Weights of a small transformer language model.
Architecture: learned positions, tied embeddings.
Training: a variant of SOAP for these matrices, 189M tokens.
Each number is 200 + 20 x the weight over its row's rms, rounded and kept within 0 to 999. Layers, rows and columns count from 0. The size before them is the row's rms in percent of the matrix's.

# down: layer 6 MLP down (transposed), 768x192, rms 0.264, rows 301-325, columns 0-63
# up: layer 6 MLP up, 768x192, rms 0.197, rows 302-325, columns 0-63
down301,089,223,193,225,208,193,192,204,199,180,165,219,203,205,172,218,202,208,152,183,204,188,212,192,183,202,193,181,197,187,197,193,201,215,208,197,208,215,207,183,235,222,195,174,229,193,221,241,204,220,171,205,194,194,215,181,193,192,194,212,223,210,204,207,173
up302,107,206,221,222,239,224,166,189,210,164,201,198,193,182,191,175,166,213,205,194,185,222,201,199,195,172,215,210,222,208,176,198,190,219,210,188,192,215,188,219,224,189,199,200,222,213,185,197,193,204,200,201,190,191,172,189,191,186,202,178,214,175,198,215,215
down302,109,192,203,174,159,188,240,196,205,232,168,180,178,171,189,214,193,191,183,197,215,173,220,174,217,188,187,182,225,181,212,220,199,209,195,147,194,203,202,211,216,209,186,209,220,197,208,174,230,166,205,245,179,183,214,193,245,206,186,190,213,207,210,185,186
up303,101,191,211,205,194,215,174,205,183,178,195,173,184,201,232,226,197,177,216,198,204,213,226,166,221,188,221,216,196,198,198,245,209,201,181,222,226,211,198,198,206,195,197,200,235,205,269,190,195,202,187,193,209,197,195,197,170,153,195,158,192,179,209,162,172
down303,105,218,180,225,195,178,203,203,213,142,215,224,204,209,229,184,211,206,233,223,205,221,204,213,202,204,212,198,187,202,205,173,227,185,210,172,182,173,203,202,185,189,229,191,216,194,176,204,225,197,205,191,230,187,210,202,158,199,208,162,218,211,198,231,203
up304,099,212,217,186,200,214,216,166,210,200,193,167,188,193,180,209,216,218,212,209,179,168,201,221,178,239,153,197,207,186,217,216,202,200,202,180,203,178,199,202,177,188,206,214,164,217,218,208,193,177,235,207,240,209,244,227,181,187,165,195,144,192,185,173,191
down304,097,166,227,237,219,190,212,227,174,217,215,207,225,202,221,192,158,182,215,154,188,206,209,196,225,192,237,192,191,216,192,181,183,218,195,196,210,193,248,196,202,183,184,162,215,186,190,166,200,169,178,182,194,220,175,169,227,222,206,208,236,190,194,211,221
up305,106,204,206,198,187,153,235,187,178,234,189,181,184,183,207,226,179,160,187,195,225,209,223,209,222,199,192,172,218,223,213,216,180,200,181,196,212,232,203,177,256,215,191,193,226,212,200,216,181,193,168,199,194,234,148,221,210,183,200,229,181,199,209,211,205
down305,103,215,193,192,203,213,200,213,208,186,222,220,167,239,212,189,207,219,187,219,193,204,207,224,202,181,179,229,165,172,222,188,182,209,238,176,201,188,202,215,178,178,226,179,170,213,162,182,202,209,236,219,218,164,227,220,147,203,206,175,201,187,192,186,188
up306,089,208,200,213,218,217,188,229,196,175,223,196,199,241,225,181,212,247,177,214,210,224,193,185,171,207,216,214,216,246,218,196,184,181,197,218,205,177,184,202,166,182,220,189,210,176,203,208,184,215,192,215,200,221,170,180,235,181,187,211,208,208,214,203,210
down306,095,195,215,188,185,206,207,184,183,182,210,201,162,186,217,184,221,190,210,182,235,174,237,180,206,203,212,207,212,199,205,172,231,202,233,208,203,213,198,172,199,199,212,186,217,174,199,217,191,189,172,194,220,204,204,195,224,199,174,191,176,218,186,180,219
up307,090,188,184,199,213,220,198,235,214,200,205,212,201,209,216,187,200,181,208,161,195,178,232,199,171,179,203,238,182,187,214,178,214,204,184,202,193,166,204,186,208,192,171,187,188,193,168,196,186,169,227,203,194,211,207,240,171,192,169,184,223,201,199,210,195
down307,080,205,198,184,215,203,226,183,206,184,144,192,193,200,207,200,237,208,190,199,234,203,203,205,184,161,204,207,176,183,194,222,203,189,203,208,192,179,214,188,234,228,161,225,210,211,210,200,215,197,203,182,211,184,189,183,236,206,165,215,172,195,206,207,193
up308,113,211,178,226,204,221,203,200,196,207,181,148,194,187,221,206,179,189,212,206,206,205,203,267,185,242,208,181,211,180,209,222,190,185,196,197,191,198,183,230,202,203,198,192,207,202,211,213,194,194,209,181,243,194,209,202,173,220,197,199,191,181,194,182,168
down308,116,170,234,145,222,207,225,230,182,223,198,191,206,222,164,189,215,158,229,194,198,215,201,203,193,205,208,230,202,229,170,178,206,193,170,216,213,189,213,178,214,201,202,199,189,157,192,193,191,230,174,222,218,173,199,217,218,204,212,213,222,219,199,196,213
up309,096,199,206,174,223,192,172,187,201,175,168,203,231,144,219,206,195,170,211,207,191,190,184,178,211,237,192,218,247,201,170,218,206,220,206,211,188,166,194,217,234,189,208,173,205,226,162,187,183,207,215,178,233,207,218,204,220,193,165,201,202,218,214,239,208
down309,108,176,219,239,187,192,178,212,220,198,192,202,205,179,217,214,179,193,217,208,211,219,185,192,184,172,205,189,195,210,188,185,204,233,212,219,201,170,222,211,198,186,199,215,202,177,207,211,217,213,173,219,205,160,184,177,189,179,180,214,225,201,198,185,233
up310,098,210,155,197,199,200,193,186,178,210,194,191,192,218,206,209,228,196,220,171,200,171,205,195,217,216,192,213,201,224,171,196,229,177,220,223,176,196,197,229,217,202,178,227,209,206,196,195,185,191,210,199,199,202,204,186,200,174,194,207,192,204,204,212,151
down310,108,191,201,183,203,190,195,234,202,171,172,179,192,201,207,191,180,185,208,202,189,203,193,194,219,198,236,154,171,205,185,201,230,209,177,152,236,208,200,206,212,177,209,225,183,216,214,186,185,179,213,222,189,190,198,199,191,186,186,207,205,193,158,211,201
up311,098,205,175,158,208,188,142,219,186,183,199,177,164,189,200,227,240,204,173,192,213,209,152,202,182,177,195,207,196,188,184,226,201,206,205,217,219,205,187,246,186,220,207,192,213,183,219,231,169,221,213,247,218,202,194,211,171,238,222,212,199,216,237,184,220
down311,100,193,199,188,179,231,175,168,195,192,200,175,237,210,211,218,191,208,226,195,189,187,212,184,187,232,215,208,192,186,200,204,172,193,219,192,213,201,218,210,222,214,228,184,201,214,186,182,171,185,182,192,197,228,235,178,227,190,179,201,204,221,215,190,212
up312,117,201,230,161,227,186,226,195,217,216,193,201,155,174,234,227,214,185,197,198,201,205,232,202,186,204,207,200,181,150,168,209,207,188,244,221,176,184,197,218,198,204,167,227,212,162,217,200,214,182,224,226,217,240,173,196,196,187,216,188,180,195,197,188,179
down312,109,168,175,198,185,210,175,175,209,197,186,217,182,216,213,212,210,240,171,191,172,202,205,224,186,177,186,203,205,190,208,160,205,225,194,238,220,186,188,205,211,195,179,245,210,197,211,213,194,189,211,232,220,233,213,188,213,214,185,216,154,226,195,213,206
up313,099,204,168,234,221,209,209,215,177,174,200,187,223,229,170,184,213,245,193,209,191,189,188,178,206,211,224,205,200,222,210,203,198,206,179,216,177,195,173,196,170,156,201,201,208,150,213,218,212,187,193,197,211,167,184,191,208,197,176,178,199,206,225,191,227
down313,091,188,211,189,199,194,183,189,212,219,195,194,211,210,190,238,217,201,159,197,207,237,203,198,169,198,193,195,186,175,187,188,172,221,199,202,195,200,200,195,196,222,188,210,208,211,201,224,196,197,227,191,220,182,218,198,172,243,178,195,205,187,203,186,216
up314,096,235,214,198,184,190,201,222,200,244,206,166,192,234,234,186,174,190,181,187,207,229,217,216,211,195,210,188,177,225,207,190,208,191,201,212,181,175,176,176,219,214,210,188,194,185,192,228,204,183,204,138,140,197,177,207,203,234,151,181,182,217,210,204,180
down314,087,162,210,195,227,176,191,162,193,186,192,211,167,174,157,224,236,217,212,212,185,198,196,167,160,206,199,210,199,213,171,206,231,199,172,201,209,171,227,200,189,194,159,193,194,166,180,197,213,213,208,208,229,188,210,177,197,223,214,213,222,169,228,162,215
up315,094,209,194,225,206,172,194,209,186,220,176,221,199,177,188,198,210,204,177,200,142,187,150,178,158,215,184,234,201,195,172,210,187,191,217,183,214,187,190,206,204,180,200,200,219,195,227,219,195,199,196,232,163,174,199,156,189,172,187,190,228,178,170,187,186
down315,092,220,183,235,213,193,202,167,209,205,178,182,183,231,217,196,202,188,158,188,209,193,224,192,218,214,182,193,195,150,193,192,228,183,191,194,188,193,195,205,201,217,197,186,184,165,228,196,182,161,222,228,207,182,188,236,230,214,192,240,228,183,190,215,219
up316,128,172,198,170,204,203,205,222,204,214,200,204,198,220,193,193,175,241,222,175,182,212,185,202,175,223,234,201,181,179,190,225,182,169,207,195,163,207,174,213,175,203,231,189,187,186,181,198,220,171,190,208,180,206,203,216,188,202,185,197,185,208,181,209,230
down316,097,197,227,202,228,232,213,163,174,160,166,215,211,182,186,202,215,198,208,224,223,187,188,178,199,185,212,200,230,203,212,199,203,213,145,224,242,213,201,211,235,234,186,201,210,185,201,191,193,222,163,253,211,210,218,197,221,196,198,213,199,192,221,153,191
up317,110,210,215,167,220,177,198,224,180,183,192,242,172,177,193,227,238,187,176,188,198,180,182,211,200,173,199,199,214,210,197,239,207,218,171,193,208,217,211,214,229,196,184,165,187,184,203,232,164,202,181,191,194,181,168,204,221,207,214,194,225,201,173,221,205
down317,111,224,207,217,198,188,204,178,212,206,188,204,220,178,212,205,208,204,192,205,226,204,215,170,210,187,222,218,238,188,192,229,206,172,207,227,191,196,196,178,223,234,223,207,200,200,192,205,202,238,209,193,214,150,222,188,182,196,180,200,169,196,194,186,242
up318,106,191,199,159,211,232,188,196,212,179,204,186,194,214,200,198,234,220,200,209,226,208,171,212,216,206,184,209,206,211,203,219,223,192,234,219,189,193,179,226,177,232,224,218,175,138,188,187,213,205,187,226,231,187,210,207,197,198,211,190,176,233,228,154,181
down318,110,169,206,207,229,184,184,219,196,220,227,216,217,209,210,207,167,174,187,207,209,181,190,172,198,174,198,179,193,235,194,177,212,194,185,191,204,209,183,179,215,166,175,196,171,252,219,210,217,202,180,153,194,199,180,174,182,208,220,244,248,193,209,211,225
up319,097,180,236,208,226,191,170,202,224,200,206,182,219,192,225,196,222,202,209,176,173,226,207,226,211,208,228,211,178,187,189,237,221,194,185,154,196,188,205,198,212,167,195,196,202,190,230,215,183,187,217,214,206,220,196,212,159,170,176,179,198,227,186,174,195
down319,097,225,206,164,224,203,195,211,161,219,214,197,197,187,212,185,177,196,191,157,185,193,204,212,221,165,192,194,170,182,179,199,215,238,165,203,192,195,195,185,160,201,136,180,201,188,218,193,217,226,192,194,167,214,200,190,207,230,224,207,205,184,235,216,210
up320,092,209,210,194,199,202,207,217,211,166,211,195,206,200,215,186,180,226,197,220,220,223,179,157,188,224,153,219,209,193,188,211,182,196,202,191,210,185,206,195,214,193,216,205,180,195,176,175,197,224,228,235,188,208,212,185,212,201,179,221,166,217,200,216,197
down320,097,190,177,208,183,146,192,164,173,178,229,232,218,181,196,212,184,203,140,180,153,215,199,183,205,196,217,187,176,228,200,228,215,205,199,197,210,204,187,172,153,203,233,185,216,219,188,240,172,176,176,160,219,166,220,206,197,153,194,219,208,206,192,191,216
up321,098,204,215,191,221,167,222,175,216,204,210,207,210,182,232,171,185,186,207,164,182,179,256,216,215,202,191,229,214,205,195,200,212,216,210,213,237,197,196,171,226,169,205,231,203,219,200,203,208,194,189,194,178,221,203,186,222,191,214,206,215,216,196,204,188
down321,096,191,218,203,191,171,210,185,205,183,232,215,202,171,231,212,183,229,211,216,211,183,212,172,215,184,196,208,211,195,216,208,207,204,185,201,176,196,182,173,193,218,246,205,221,241,223,230,197,237,184,179,211,193,246,185,215,188,191,216,191,202,189,176,184
up322,117,188,190,212,173,184,202,201,232,198,186,177,193,208,194,218,188,241,208,208,178,210,224,190,201,213,229,202,210,248,235,192,189,169,214,220,216,210,201,210,179,206,221,182,202,184,200,200,212,213,226,203,195,177,200,177,199,188,223,216,197,190,234,216,205
down322,118,186,240,188,174,232,161,244,256,225,197,178,220,200,197,197,205,196,195,192,191,193,194,193,202,217,173,164,180,235,228,206,172,197,204,189,177,175,212,192,209,159,211,171,213,227,208,212,192,203,206,189,191,224,232,175,181,215,180,218,191,200,217,195,213
up323,091,222,218,199,158,180,209,228,214,196,218,228,188,177,218,201,231,219,198,208,234,189,202,188,168,203,203,177,194,207,205,264,213,194,175,188,174,220,229,196,192,196,163,185,232,215,201,183,184,225,165,209,197,210,157,197,174,197,201,205,198,214,189,185,193
down323,098,207,195,195,243,222,221,161,196,196,176,164,177,229,162,212,193,181,220,184,213,211,215,210,215,208,216,242,191,210,219,183,240,206,228,187,224,186,186,216,197,203,211,262,215,210,222,206,203,205,202,219,249,193,202,215,226,206,156,176,147,216,204,230,240
up324,104,180,214,213,202,193,216,201,223,224,180,225,184,205,193,167,222,165,220,214,190,184,180,218,178,191,217,199,204,169,194,214,209,182,199,227,195,224,205,172,193,180,191,217,179,203,225,231,212,186,213,196,184,208,181,217,219,212,201,224,171,196,196,211,164
down324,107,189,210,214,200,203,186,172,169,240,192,171,205,189,239,197,216,233,195,215,196,193,237,199,177,190,220,235,246,216,204,192,196,195,196,180,238,211,215,168,221,174,204,169,204,150,195,184,198,187,176,178,208,218,181,196,203,215,182,192,184,178,205,190,221
up325,119,166,201,203,178,203,204,197,172,193,216,237,236,204,195,187,164,166,159,213,211,219,208,208,219,184,230,161,199,194,184,207,225,214,211,226,188,186,230,219,189,189,156,193,217,202,215,179,209,192,240,189,191,212,174,166,209,197,198,209,218,193,196,175,190
down325,125,185,204,213,150,189,202,191,206,212,225,221,206,191,215,186,194,164,192,191,183,233,218,179,211,218,233,191,149,196,191,174,220,238,206,195,182,212,197,154,227,187,196,168,188,184,208,176,198,197,227,214,200,244,176,203,189,196,200,211,211,211,200,218,210